Weights of a small transformer language model.
Architecture: RMSNorm before each block, no biases in attention or MLP.
Each number is 128 + 32 x the weight over its row's rms, rounded and kept within 0 to 255. Layers, rows and columns count from 0. The size above them is the row's rms in percent of the matrix's.

# layer 11 MLP gate, 704x256, rms 0.0973, rows 671-688, columns 128-255
size [108 101  96 100  88  98 104 105 103 100 113  86  94  96 104 109 105  91]
[[120 173 135 161 137  88 120 150 120 176 161 132 126 131  82 114 103 165 120  69 105  86 100 154 125 103  76 114 140 122 131  87 168 200 208 155  21 169 185 113 122 129 165 124 142 108 136  94 124 162 118 162 152 114  71 176 149 162 179 118  98  88 108 144 117 118 107 124  83 106  80 127 131  99 118 114 115 129 121 106 162 160 113 165 144 140 127 180 102 102 137 180 108 144 120 153 122  87 142 132 140 210 132 122 199 155 109  74 105  75 123 124 155 116 150 179 145 108 174  90 133 166 141 164 123 103  97 126]
 [115 160 111  74  91 167 100 165 156  92  86 153 113 131 119 117 118  81 115 101 134  90 110 109  63  76 149  91 170 136 113 129 133  86 154 128 106  96 122 173 136 161  81 117 145  41  94  85 153 142  87 195 146 188 100 118 106 151 107 114  51 164 109 147 170 158 167 145  33 150  77  97  66 133 174  71 121 106  97 128  78 133 137 155 147 104  95 139 106 120 124 115 139 115 137  71 148 119 155 152 123 191  96 115  41 138  92 103 128 109 115 133 144 157 127 140 127 158 130 100 172 175  91 129 110 147 173 122]
 [136 101 128 148 204  93 141 156 102  97 146 136 135 183  69 108 135 218 146 220 111 127 132  88 165 168 181 154 138 162 117 152 107 101  97 181 119 160 147  76  86 140 146 143 113  56  74 143 170 155 148 147 142 158 117 108  91 128  80 116 147 136 171 105 102 112 163 134 117 129 111 118 112 127 168 121 124 106  86 141  78 114 138 161 130  93 115 148 125 146 139 151  70 106 111  90  90  89 145 170 115 114 129 180  49 144  79 157 116 108  84 133 117 131 144 169 152 128 118  49 110 138 148 132 137 125 162 115]
 [ 80 171 113 169 154  85 125 139 157  95 141 134 111  98 142 103  95 129 179 140  93 146 170 169 135 173 115 145 168  59  94 193 122 195 127  86 115 152 127 171  95 144 145 100  81  73  85  92 160 132  85 160 162 118 111 131 131 130 119  89 125 130 135 113 128 169 161  81 143 129 164 161  86  68 155 137 126 148 121  91 110 143 124 112 108 193  82  97 125  74 141 148 113 132 115 100 128 129 143 103 110 127 157  98 124 163  76 158 116 116 112  69 101 128 139 140 106  88 156 111 136 140 134 156 145 117  99  84]
 [113 125 110 134 126 149 151 124 124 146 166 149 141 118 191  97 157 117  98 154 142 127 120 127 132 119 147 109 210  84 122 121  47 119 158 130  85 176 150 119  58 217 134 135 146  91 132  91 153 152 174 121 135 172  95 127  95 120  80  95 152 143 118 123 130 131 150 120 111 103  91 144  97 122 210 123  74  79 135 124 141 100 125 122  98 116  95 128 140 139 136 101  85 110 114 114 112  83 138 168 138 144 118 152  96 122 104  73 165 101 109 158 139  79 143 131 132 114  79 112 107  74 133 169 138 140 141 125]
 [153  62 147  89 139  75 109  73 115 134 167 156  94 161 108 151 103 154 107 138 166  96  95 154 132 111 111 144 161 176 129  60 138 117 141 158 112 130  87 125 106 104  76 130 165 118 151  85  76 158 148  69 175 156 156 107 142  85  69  91 111 119 117 136 108  99 158 143 126  91 134 131 143 121 104 121  99  94 132 133 120 138  82 110 150 155  95 172 147 149 147 161 102 122 135 117 172 142 117 174 170 180  83 150 111 149 156 134 132 160 130 230 144 158 146 134 124 137 240 154 137 145 112 125 152 152  89 109]
 [104 141 124 148 103 102 171 118 144 116 110 113 197 162 104 218 177 138 125  81 142 126 139 143 211 141 161 154 183 135 109 215 152 157 154 187 116 166  76 103  97 153 148  77 166 120 119 137  92 117  99  97 151 145 142 147  91 150  91 113 129 146 160 135  84 153  78 120 159 124 116 131 140 142 166 166 129 112 137 126  83 113  91 137 177 162 106 147  76 163 127 119 170 177 105  88 122 129 163  99 105 131 160  79 149 143 132 106 209 139 177 119 129  98 113 181 121 168 152 126 103 141 167 135  87 116  82 191]
 [116  45 130 134 151 147 171 124 100 125 169 165 125 152  94 160 159 112 100 112 147  82 130 130 104  96 178 127 124 126 103 129 108 161 100 156 120 154 111  80  98 119 160  94 156  96  82 136  98 108 128 143 112 123  86  87 174 111 156 122 155 148 134 169  83 105 122  69 152 167 193  99  77  78  96 105  97 147 173 122 155 106  84  94 139 141 176 142  99 158 120 128 100 172  78 168 171  56 112 102 181 174  83 115 136 106 173 145 158 194 155 133 141 108 137 132 148 116 138 150  99 125 149 192 156  93 136 125]
 [151 116 140 160 115 175 157  68 171 183 123 117  87 146  98  74 158 126 193 111 163 134 191 120 147 125 141 127 138 139 139 125  98 103 147 120 122 127  88  69 147 180  50  94 106 119 122 143 132 131 118 154 122 140 105  79  45 135  72 113 134 118 163 141 128 103 126 134 116  94 116 131 186 102 169 151  85  94 168 151 104 111  86 133 122 160 129 154 112 120 142 138 114  91 124  99 101  65 170 117 173 144 104 146 169 134 134 104 137 121 156 142 143 108 131 104 110 115 129 110 138 160 168 207 131 171  89 103]
 [127 140  77 130 124 149 129 165 117 175 110  71  97  81 141 139 115 121  68 103 232 112 125 187 127 103 205 101 166 153 137 149 128  24 167 150  86 140 128 137  77 145 118  99 179 115 126 163 143 145 173  75 119 122 102 162 202 149 199 188  73 141 140 173 146 160 197 127 165 146 173 104 111 119 110 151 148 102 154 154  85 133 139 130 191 167  72  93  88 136 135 141  92 140 144  88 189 192 149 125 120 117 131 132 170  68 157 100 105 158  91 109 141 112 138 174 159 129 104 107  98  97 170  83 158 130 100 134]
 [120 159 112 143 126 123 154 124  56 164 128 107 152 118 122  94 171  84 165  76 167  59 122 127 136 166 140 151 140  65 164 112 135  99 152  86  67 140  92 209 101 115 101 106 115 115  97 147  92 170 115 160 153 184 123 124 115 165 120 113 149 172 113 107 101 194 117 127  98 150 116 125 146 128 172 104  94 148 172 188 111 148 133  97 153 135 147 176 130  99 184 126  95 160 125  83  84 132 154 142 108 158 135 139  63 104  88 158 114 141  86 180 166 190 128 142 125 147 110 154 213 166  97 168 113 191 108 141]
 [125 149 181 130  95 192  97 151  74 116 116  95 158 166 144 147 168 149  95 143 159 134 104 149 148 144 168 152  95 145 176  94 164 136 145  74  52  99 155 110 104 190 154 132  90  90 140 154 118 129 137 147 128 119 155 109 122 163 107 150  51 127 111 111 139 131 116 107 149  84  52 161 102 171 137 161 175 154 124 172 130  71 180 153 117 119 121 179  77  83 144 170 145 160 105 143  77  99 139 100 117 174 189 151 168 116  89 135  65  96 171 157 110 127  94 221  97 173 121 154 101 190  68 149 127 138 133 154]
 [148 150 176 188 147 115 132  80 130 173 183 137 120 147  53 167 134 146 181 137 106 111 116 178 192  95 104 112 139 102 165 156  65 112 163 134  64 149 148  76 160 105 154 104 138 145 136 137 122 139 122 113 135 158  49 132 152 163 123 116 150  59 177 165 124 142 110 124 126  98  67 180  67  60 124  66 117 158 108 115 150 134 133 184  69 107 124 114 125 137  80 178 131 109 124 102 143 116 150 115 101 144  41  82  67 121  47 123 122 138 174 140  96 122 144 180 116 156 134 125 155 147 110 131 136 129  39  95]
 [170 169 101 177 116 149  98 161 183 142  93 152  80 144  43  99 148  96 172 133 139 134 138 156 124 132 152 130 148 137 133 185 125 115 191 157 136 166 138 125 152 146 122 156 136 141 160 112 166 114 100 147 137 131 136 122 125 115 106 168 164 169 180 110  95 103 144 150 128  95  54 106  80 162 153 146 101 135 100  77 171 131 147 173 116 117 146 107  84 146 185 125 126 185 123  32 144 119 159  79 149  62 147 110 135 130 126 180 138 104 149 109 124 158 118 137 131 169 164 127 153 172 115 142 135  94 121 174]
 [105 122  16 127 159  74 118 112 124 143 124  89  39  94 154 139 123  94 118  94 158 128 115 132 113 137 144 159 101 144 120 116 169  99 146 172 155 145 103 158 143 190  98 120 154 140  65  95  65 126 143 147 158 143 139 122 112  46 159 163 110 141 128 124 133 144 150 148 109 152  85 164 133 155 135 117  71 120  95 155 102 134 124 136 146 136 133 140 117 108 126 127 112 140 127 148 229 152 147  97 126 150  92 181 176 137 152 111 110 118 149 158 158  59 232 108  88 130 122 166 124 167 154 134 173 134 101 155]
 [109 127 128 147 149 108 127  83 170 165 138 203 152 138  99 117 114 114 135 113 187 158 161 122 111 142 109  72 119 139  93 202 130 145 134 136 131 126  72 119 102 161  78 111 122  87  90 116 131 112 117 179 243 145 134 126 156 156 129 153 124 142 148 186 103 150 139 227  91 105 164 111 162 162 159 117 102  95  93 129  55 138 151 173  81 179 173 127 112 122 149 157 136 134 164 129 155 143 116 176 125  90  83 121 130 139 116 158  97 127 142 137 131 180 152 153 101 134  89 136 157 149 128 138 141 148 143  89]
 [105 126 120 117 149 107 124 118 124 140  77 152  93 175 147 131 129 146 157  25 114  82 113 140 148 104 133  59 174  90 125 188 130 189 136 145 128 199 130 104 108 141 139 113 159 135 109 129 137 164 183 167  98 134 109 140 104  99 111 146  72 140  92 145 149 195 141 129 135  89 137 108 140 108 173 126 117 102 106 114 115 170  95  80 147 145 178 154 108 131 110 163 163 143 162 107 109 125 164  84 172  32 129 111 162 130 114 104  89 163 136 227 136 195 140 116 106  95 130 155 115 145  98 166 109 108  81 169]
 [181 141 100 167 136 140 149 106 200 122 155 104 153 132 132 125 129 145  61  91 134 139 102 102 127 120 136 169 175 147 154 173 100 127  82 151 174 180 113 105 191 171  85 132 117 110  87 129 150 128 146 156 142 105 120 107 154 125  66 124  75 129 182 176  93 136 125 142 106 165 131 156 157 117 130 103 134 103  86 179 168 148 160 124 118 165 115 134  64 167 157 102 121 155 168 163 143  96 144 173 121 103 120  93 126 151 166 127  94 106 160 152  69  32 136 168 148 161 207 118 144 117 125 102  88 151 131 128]]
# layer 11 MLP up, 704x256, rms 0.0964, rows 671-688, columns 128-255
size [105 103 100  96  98  99 108 101 101  97 111  87 106  95 102 104 103  98]
[[123 118 139 189 114  61 128 131 146 113  81  63 139 127 102 131 136 148 133  98 113 127 138 113 106 147 111 167 127 140 127 124 135 162  79 124 123 124 161 148 187 141 167  82 115 137  95  87 142  94 143  93 130  78  94 118  62 121 221 133 112  66 159 118 158 114 116  62 194 149  53 137 121 121 136  84 151 101 114 114 210  74 149 179 120 128 141 117 113 122 112 142 131 145 133 155 149 134 102 119 121 125 129 189 101  83 112 102 142 134 120  38 164 166 127 119 125 118 103 128 177 116 117 132 106 110 156 126]
 [142 167  97  86 148 174 147 117 127 118 185 139 128 150 172 110 171  99 128 117 103 117 156 140 125 172 160 144  85 132  75  96  85 136 156 112  72 134 141 138 104 117 183 128  88 124 209 135  97 128 112 158 149 184 119 127  74 118 133 123  79  92 205 104 136  57 155 155 138  68  98 125 106 120 195 114 239 133 166 194  96 160 158 158 147 133 175 166 154 134 119 105 180 156  40 123 106 107 137  72  58 166 144 156 149 107  91 113  93 142 156 100 152 133 133 169 116 145 164 117 118 122 122  55 138 151 106 122]
 [167 139 186 159  94 120  98 103  99 135 112 138  82 124  35 143 223 119 162 124  92 120 127 156 140 143 195 106  95 138 111  93 121 151 121 141 121 167 155  86 162  98 152 117 139 103 158 145 117 109 131  49  80 145  65  96 155 143 122 117 141 121 168 105 144 168 124 112 159 120 137 138 135  56 188 102 138 114 122 137  91 135 130 114 159 109 211 143 147 163 108 180 114 143  43 188 109 108 121 131 144 103 117 120 121 113  79 140 179 183  92 131 129 177  71  96 113 164  73 147 104 102 152  46 127 124 150 116]
 [159 124 190 109  68 122 150 114 135 123 131 200 147 117 107 131 142 138 141 152 111 124 149 105 129 111 125 180  87 151 164 104 156 169 108 152 178 139 112  89 175  80 101 122 163 227 117 205 146 147 174 111  93  96 138 110 110 166 183 153 162 124 130 147  58  84  83 170 115 158 136 124 127 160 113  64 105 136 119 172 161 146 147 121 126 104 152 103 128 161 166 143  71 105  86 152 106 124 147  60  91  91 168 133  98 131 216 104 191 141 157 139 194 113 128 142 131 113 149 167 105 163 159 123  62 104 138  97]
 [131 158  91 153 140  75 132 134 104 138  93 126 119 108  99 136  99 145 166  61 148 130  85  96 168 152 113 128  89  95 142 146 158 145 138 101 127 108 127 184 145 111 118 183 157  99 115 130 135 103  37 120 120  98 104 125 149  87  99 117  73 175 135  96 126 146 168 168 167 106 131 105 127 153  53 194 128 209 143 104 112 162 103 155 175 195 130 157 118 120 153 123 158 201 176 150  97 159 139 129 117 163 159 141 111  75  65 120 102 141 146 130 100  97 117 117 102 174 123 168 192 133 138 120 120  84 121 204]
 [100 128 139 130 100 160  86  89  97 188 143 168 127 141 152 140  76 102 163 174 111  68 171 109 131 169 155 106 139  93 181 191 127 137 137 136 106 137 115 128 159 185 185  81 121 171 118 120 137 145 153 105 141 138 180 118 193 181 144 150 136  94 125 135 129 169 118  91  87  95  94 132 125 123  81  95 148 134  87 118 192 121 139  79 140 159 129 102 177 118 141  77  95 161 120  68 206 113 112 186 135 132 140 144  67 137 153 143  94 122  91 106  96  72 188 156 116 100 172 148 101 126 171 181 147 125  83  96]
 [145 123 138 111 152 141 142 103 116 183 153 145  86 150 129 158  89 209 147 122 116 111 192 121  92  88 202  93  95 142 123 137 162  54 125 107 141 111 173 136 145 115 107 110 195 116 145 138 143 135 156  99 115  78 113 101 104 157  98 131 111 167 174  97 143  81  81  98  79 203 199 210 166 165 137 158  76 121 116 120  48  95 154 129 158 156 156 149 121 113 119 130 137 148  95 120 111 139 128 113  92 162 185  97 121 104 111 101 114  97 118 101 119  95 103 134 109 133 131 119 109 173 149 116 191 134 146 124]
 [199 125  76 149 165 215  86  50 143 119 169 153 128 205 161 197 144 162 100  69 116 102 153 128 182 113 130 147 114 118 137  97 120 133  83  71 100 175 156 107  71 131 164 116 162 148 109 142 150  86 123 144 144 129 159 110 167 123  97 106  95 150 174 166 136 184 140 169 160  96 108 137 116 116 118 143 156  89 132 117  98 105 114 138 128 116 177 123 141 153 100 164 151 181 120 130 107 136 186  94 154 104  92  56 107 128  50 153 106 141 159 140 168 168 136 138 172 112  96 123 123  57 119 141 101 149  93 127]
 [120 100 136 213 137 125 114  90 139 114  79 152 108 121 168 123 164 153 100 138 178 103 122 140  94 105  89 107  87 104 117 198 102 132 152 126 143  90 158  91 107 131 160 108 158 104 130 135 140 150  77 136 130 107  89 147 140 185 173 159 102 121 119 147 157 131 174 139 117 122 130 154 106 128 143 113 116  96  95 199 160 131 109 120 196  68  79 132 132 171 112 147 159  63 165  97  79 175  93 138 108 111 153  94 184 134 196  96 113  93 124 108 123 121  59 144  81 148 129 135 102 116 113 131 160 109 105 105]
 [126 207 132 160 113 159 133 116 115  99 186  90 146 134 113 156 125 146 188 126 102 107 122 130 153 130 130 111 168 116 137  92 165 148 181 162  80 156  79 161 136  86 162 149 142  60 118 132 137  58 106 141 109 164 152  86  97  65 132 103 173  98 132 130 144 102  66  80 131 158  97  99  53 128 127 135 154 140 104 110 147 129 180 156 119 131 126 114 134  93 156 157 202 130 147 162 162 105 127 123 159 180 114 114 111 160 130 188  96 122 121 112 143 139 121 167 149 131 193 110 114 108  76 207 135 117 120 170]
 [145 167 143 136 104 131  64  85  98 149 109 130 139 133  63 132 171 123  97 113 118 136  92 146 157 157 182 137 109 137 103 151 103  99  74 100 129 155 136 103 199 186 108  80 177 114 100 142 105  85 127 106  90 125 155 118 127 137 130  93 170 122 129 155 151 205 171 107 159 184  96 124 141 121 126  48  72 118 150 127  95 123 167  51 164 131 153  86 126 152  64  61 171 145 113 117 160 128  80 131 159 102 139 116  94 158 162  94 167 151 106 117 126 136 116 150 126 168  94  89 135 142 143 120 144 133 167  98]
 [107 141 105 149 174  96 150 144 133 136 142  98 146 122 123  92 109 104 150 198 124  93 120 123 128 118 114 129 105 142 167 177  71  71 113 184 159 141  87 149 127 191 138 196 138  87  91 120  99 117  71 137 156 146 132 141 135  79 181 110 194 102 111 159 118 123 117 138 110 101 106 111 124  80 173 126  51  95 111 164 123 127 170 162 150 140 136  99 131 121 172  71 124  78 138 145 160 103 135 152 121 155  89  97  34 131 133 160 147 174  52 131 129 116 158  92 144 184 187  90  97 119 138 186 104  94  95 134]
 [143  95  72 133  93 150  95 106  88 107 148 156  71 140 191  89 113 117  83 106 140  97 140 181 177 129  45 115  49 204 126 149 156 140 103 150 157  96 138 149  81 125  64 139  84 111 127 102 101 151 130 157 102 152 151 140  84  77 121 128 111 191  71 135 149 120 139  74 143 108 122 134 137 165  97 255  90 117 152  83  84 117 124  75 179 149 121 118  89 118 136 144 109  91 115 161 108 103 133  74 111 135 131 121 159 176 116 168 164 110 139 160 138 110 131 126 197 116  42 111 135 144 144 115 139 171 170 161]
 [138  70  66 139 152 128 146 144 135 154 137 180 115 185 107 152 150 155 129 151 108 127 145 115 152 159  62 107 101 109 140 149 130 151 151 192 148 126 205  87  52 150 174  91 156 141 109 141 140 127 163 133  65 158 117 109 171 116 154 209 109  77 192  89 124 152 148 129 174 123 155 123 138  89  63 116 156 105  73 101 105 154 109 125 164 142 143  93 114 101  99 133 168 150  64 103 164  90 165 127 118 168  92 124 108 154 150 112 134 144  65  85 141  91 151 127 109  65 129 131 126 152 105 163 105 127 124 144]
 [126  99 103 151 123 124 128  98 183  90 146  93 152 137 182 171 133 148 118 147 144 147 114 113  86 168 129 120 190 115 153 127 182 177 179  77 137 108  79 156 111 136 153  70 180 165 109 107 122 122 135  87 188 129 141 153 125 128 129 160 131 139 160  96 139  88 184 133 122 127 123 111  91 140 157 120 133 138 147 174 137 112 102 181 147 120 147 185 134 142 126 140 167 170 140  80 133 105  63  17  46 139  82 111 154 117 117  78 149  68 183 139 128 155 160 107 107 171 104 106  90 177 122 129  98  89 132 131]
 [139  88 103  96 116 157  80 141 142 163 122  95 110 160 147 104 172  75 102 152 141 137 117  66 137 104 198 131 147 116 139 140 155 126 133 132  76 190 186 127 113 115  83  83 179 113  86  85 169 106 157 105  81 119 161 103 145 140  93 136  86 176  92 108  93  89 197 123  95 166 149 197 104 127 128 161 135 159 183 105 133 145  62  88 200  71 150 156 122 175 144 151 135 131 137 138 130 127 128  94 175 148 139 151 187 145 153  75 155 148 108 129 106 107 121  98 133 237 118 101 118 121 136 158 117 175 113 198]
 [ 70  90 113 150 106 141 101 153 156 107 182 128 113 199 164  99  67 104 113 164 124 167 129 112 124 136 152 155 133 128 166 121 155 109 118 141 108  93  44 142 122 114 114 126 137 123 162 127 111 132 132 110 164  59 155 125 175 131 130 124  76 169 104 134  69 133  75 161  94 165 142 144 100 142  88 124 152 134  95 126 135  70  89  95 211 141 148 130  99  61 150 125  74 133 118 170 112 147 141 154  51 154 133 118 135 184  63 227 151 170 107 128 111  86 144 117 167 174 132  87 127 120 132 104 147 162  91 149]
 [108 108 107 166 105 118  89 118 134 183 128 123 135  73 120 136  89  88 145 177  99 174 129 127  75 140 163  74 163 163 121  81 121 101  64 107  67 120 163 153 130  71 150 112 111 117  79 157 112 111 128 112 125 132 143 182 146 153 163 125  92 116 116 119 198 181 125  95 141 134 177  80 122 100  97  92 163 171  78 131 102  74  96 111 140 107 103 140 166 157 102 144 191 143 126 124 101 128 132 117 110 106 118  95  84 148 171 153  52 126 146 133  82 119  78 139 148 178 117 153  89 105 175 107 111 129 120 126]]
# layer 11 MLP down (transposed), 704x256, rms 0.0929, rows 671-688, columns 128-255
size [107 101  99  90  95  95 106 100 102 100 110  93  97  94 102 103 104  95]
[[ 95 129 147 177 125 111  81 101 138  85 126  99 122 143 128 196 122  87 137  57 104 168 179  89  98 144 139 122 121 159  55 124 134 140 115 117 198 122 139 135 110 128 143 101 148 144 163  87 110 109 128  92 166 142 139 116 123  97 163 133 188 127 123 112 174 177 165 111 174 121 128 115 103 184 144 109 139  94 135 152 156  73 188 103 113 153 112 110 132 131 118 145 157  83 102 109 179 100  87 178 116  91 157 122  96  98  84 105 159 118 168 122 107 131  60 153  96 132 182  76 161 132 106 122 144 153 210 157]
 [143 179 139 107  99 137 128  95 137 105 142 147 111 149 182 171 129 129 133 112 136 167 135 114 117  58 151  79 139  88 186 110 161 162 199 152 122 131 122  99 132 124 143  92 122 130 136 104  92 138 159 146  72 120 114 185  87 126 115 135 130 150 154 142  47 156 130 105  85 103 126 121  65  74 130 156 117 160 132 124 113 126 167 108 152 170 140 136 139  76  67 130 170 146 140  94 155 163 137 188  97 137 119 100 130 126 134 107 149  88  75  91 153 100 115  88 148 138 177 158 144 131 133 184  85 145  58 128]
 [130 138 123 135 146  89 105 130 139 130 134 152 161 141 100 138 138 128  58 129 140  95  92  96  62  93  66  84 119 160  93 114 124  73  72 141 142  99 111 163 131 116 164 140 117 165 122 136 122 161 108  55  79 148  96 131 149  91 116 152 150 102 117 100 172 161 120 103 118 116 129 116  95 114 120  86 133  91 128 180 187 123 110 121  66  76 179  80  43 136 146 197 172 115 161  99 101 144 116 203 152 151 130 106 154 114 104 117  83 149  70 142 136 133  87 141 100 127 142 123 152 117 106  33 140  98 137 126]
 [117 156  79 138  95 188 149 168  92 122 106 115 147 116 105 125 134  90 126  96 137 135 138 130 112  76 141 111 171 125  87 164 153 111 130 126 114 157 151 136 181 137  69 216  84 124 167 104 109 120 114 142 188 151 151 121 101 100 119 138 156 150 148 101 132 135 130  89 118 135 118  81 136 121 180 193  92 185 156 152 155 173  99 197 102 112 136 128 118 126  85  45 142 167 188 100 156 137  82 147 126  91 126 165 109 141 141 143  83 134 138 118  90 179 181 144 123  94 117 145 171  88  64 110 158  88 129 127]
 [127 116  97  94 170 169 151 199 112 110 120 126 191 127 220 102 151 140  97 113 139 137 120 123 148 164  98 150 189  53 112 129 128 152 218 113 135 163 128 121 104 175 137  99 155 130 112  39 171 114 139 108 140 144  94 146  92  80  97 108 117 169 114 162 150 155 163 122 149 110  92  97 103  97 131 151 128 111  86  73  99 137 134 128 119  76  87 163 119 131 138  74 102 122 114 135  73 136 112 136 152 128 125  99 107 122 132  71 139 103 121 145  74 133 142 136 162 103 124 118 129 109 118 158 129 103 127 146]
 [131 116  53 137 106 136 102 106 148  99 138  77 139 115  97 181  96 141 176 142 163 146 115 162 120 142 164  82 116  62 119  99 125 100 109 144 110 160 205  98 161  40  90 175 140 102 124 134  86 105 149 135 140  76 153 117 197  93 132  89 109 199 110 135  87  84 102  91  58 109  98 119 166 120  87 147 178  69 103 165 132 163 115 149 155 102 118 101 151 112 104 184 136 135 123 106 125 138 139  82 109 104 131  81 112 117 157  45 104 173 170 111 138 120 119 156 128 125 139 145 194 136  60 126 141 120 123 135]
 [137 120 199  94 130 184 137 150 155 202 138 114 125 152 128  99 188 197 127  95 101  98 146  98 147 117 188  94 105  96 135 122 163 120 120  75  87 173 162 131 118 114 113 108 135 152 142 128 117 142 125 133  60 102 125 120 131 181 105 101 134 178 106  93  72 135  89 133 107 161 141 115  99 136  68 117 148 172 159 105 111  92 101 129 142 161 159 121  98 165 134 114 145 189 104  86  77 165 128  59  69 152 118 139 128 136  90  92 148 144 148 166 135 136 108 124 132 137 133 148 122 181 122 157  98 157 167 184]
 [ 76 141 167  91  74 151 124 127  83 193 124 109 141 113 141 124 167 154 123 145 136 167  95  71 163 129 151 145 169  81  88  86 103 144 154 130 128 110 162  97 124 137 132 144 186 124 120 128 145 149 141 161 178 183 153 134 134 135 106 105 222 156 123  98  85 155 136 141 155 153 117 131 208 138 106 203  84  98  69 128 171 130 140  96 139 128  71 160 184 148  96 172 143 138 106 111 135  96 143 158 147 127  99 187  96 167 142  90  91  99 156 188  99 173 125 134 148 108 161  87 105 132 160  72  61 104 149  81]
 [147 174 121 169  97 110 145  94 126 173 176 147 136 115 117 131 158 103 127  98 197 130 159 116 110 140 137 156  87 134 107 134 158 128  90 146 140 124 168 147 120 119 141  76 106 118  82 112 132 146 106  45 159 118 148 156 131 120 124 118 128 128 120 166 162 110 133 105 103 136 146 105  81  82  86  94 134 156 181 101 202  35  92 119 120 107 115 126  87 169 127 107 117 161 106 124 126  87  62 102  64 136 129  60 178 151 134 116 132  86 159 153 139  96 162 116  85 118 153  93 168 152  71 132 137  50  96 100]
 [152 154 125  82 142 184 190 134  89 195 153 170 147 124 134 123 118 113  88  94 174 132 133 172  84 102 119 190 109 112 112  93  58 122 144 101  86 143 112 170  90 130 115 120 130 134 155 147 145  89 173 185 126 106 177 141  99 178 140 152 187 102 143 193 193 179 142 169 132  93 151  86 118 150 177  88 144  93 125  77 202 102 172  50  95 125 122 140 122  81 157 115 101 121 114 128 135 105 124 107 125 148 148 146 133 114 149 112  93 118  82  87 167 140 155  98 151 184 157 149 103 126 155  71 130  96  74 125]
 [152 129  51 162 150 111 150 107 149 138 123 147 152 127 118 134 124 172 127  97  62 156 187 104 103  96 179 148 129  82 173 121 143 132 104 114  95 146 159 136  97 126 135  63 143 166 107 125 114 122 187  82  92 109 166 131 113  79  62  91  95 173 159 143 111  81 177 127 164 175 176 110 130 197  58  97 186 120 111 108 113 152 149  66 140 117 155 146 102 139 142 137 116 217 119 121 181  70 163 105 169  45 120 169 157 161 142 108 156 133 139 138 122 111 156  70 102  98 129 113 132 159 135 168 189  90 189  72]
 [100 131  94 144 104 148 122 228  75 127 115 120 183 164 160 129 106 138 106 249 110 105 109 136 106 153 159 118 134 145 158 154 122  97 112 155 106 134 120 122 196 169 134 166 120 165 117 137 125 132 140 161 139 110 160 165 106  74 130  98 111 102 128  83  89 122  73 142 139  83 112 135 125 152 174 192 163 127 123 147 100 133 205 129  93 155 141 142 124 121 159  58  96 128  81 123  52 108 150 132 156 203 137 134  89 121 109 146 147 117  84  96 173 188 147 162 128 149 109 150  81 154 104 106  74 160 129 125]
 [147 160 162 105 129 143 120 115  70 112 106 134 141 146 104 111 136 100 126 140 121 115 119 152 151 144  81  83  98 164 143 142 103 146 194 134 152 118 119  97 118 134 100 137 130 126  94 144  87  88 111 124 120 200  99 126 127 107 174  92 111  96 167 135 147 102  95 101 164 111  80 120 138  98  73 163 126 141 128 141 170 137 116 104  93 128  80 105  11 128 143 154 125 138 170  72 116 126 134 144 112 143  76 146  74 151  72 144 146 114 119 175 106 137 134  90 146 127  71 117 116 136 132 100 134 127 130  72]
 [196 203  51 247 157 150 132 125 112 186 156 170 119 139 156 104 155 167 155 127 124 176 149 197  94 163 134 139 177 114 143 114 108  93 111 174 109  79 121 195 146 116  99 182 117 140 148 111 208 126  88 143 115 144 160 170 135 149 132  94 110 165 118 102 136 108 144 121 116 109  93  77  93 138 142 145 163 139  87 109 165  34 175 123 133  81 164 145  88 164 108 131 145 129 157 110 152 119 133 111 113 159 133 105 103 112  99 170 165 137 139 112  91 149 124  55  87 148 124 127 142 128 145 171 132 131  94 147]
 [145 155 141 144 146 107 172 143 160  75 141 176 206 175  77 178 142 114 178 130 163  97 132 154 172 103 136  58 135 119 120  99 136  92 123  50 120 116 107  81 152 131 139 155 107 102  92 141  80 195 170 119  87 150 153 125 135 110  52 120 127 104 151 178 140 123  52 131 130  93 172 105 128 140  72 151 123 141 145  72 159 155 105 163 154 158 143 147 144 148 209 148 155 162 131 125 144 141 110 200 134 125 204 123 134 114 180 136 145 189 118 140  99  93 123 121  97 206 154  86 125 129  96 156  91  99 143  38]
 [ 46 153 172  46  64 163 108 136 113  98 110 164 137 139 158  97  88 134 115 144 185 129  95 140 182  77 107 135 106 136 127 150  97 134 134 143 119  96 109 134 126 177  82 154 164  89 116 111 154 125 152 131 135 110  73 138  83 158 156 118 124 101 178 125  73 104 162 137 128 121  90 132 153 172 128 101  72 120 162 101  92 167 154 159 101  84  95 136 181 138 101 113 167 140 152 123  95 139  78 137 148  84 107 131  82 206 119 133 113 124  89 104 132 133 112 134 165 145 111 107 153 153 163  97 148  79 156 168]
 [126  76  86  96 109 143 115 153 161 174  92 142 125 122 115 177 131 102 106 132 201 144  68 154 129  65 154  81 126 167 154 203 127  88  81  57 111 134 147 154 147 139 109  96 132 174 135 156 117 148 118 166 143 192 130 169 184 141 146  88 152 110 127 173 155 128  89 147 111  93 109 128  94  93 153 119 119 185 143 144 106 131 118  89 143  57 103 103 148 162 136 103 142 149 117 108 137 156 174 148 140 100 103  84 117 120 108 144 111  83 137 151 134 155 133 207 115  66 130 109 174 147  97 161  98  65 177 140]
 [ 66  86 191 105 161 127  97  83  97 134 107 101 128 107 108 202  88 156 203 202 140 116 130 174 113 109 141  87  51 127  84 114 113 108 140 133 126 113 149 139 104 159 160 129 111  85 127 142 162 130 139 129 148 150 152 177 148 110 147 132 144 108  88 160 167 120  76  83 121 114 149 123 108 105  76 120 110 164 119 136 107  93  89 155 110  86 144 192 147 167  64 170 109 120 164 120 148 162 115  69 110 203 141 150  87 163  94 150 106 109 128  89 172 173 138 103 106  71  77 116 105 138 189 106 174 112 125  69]]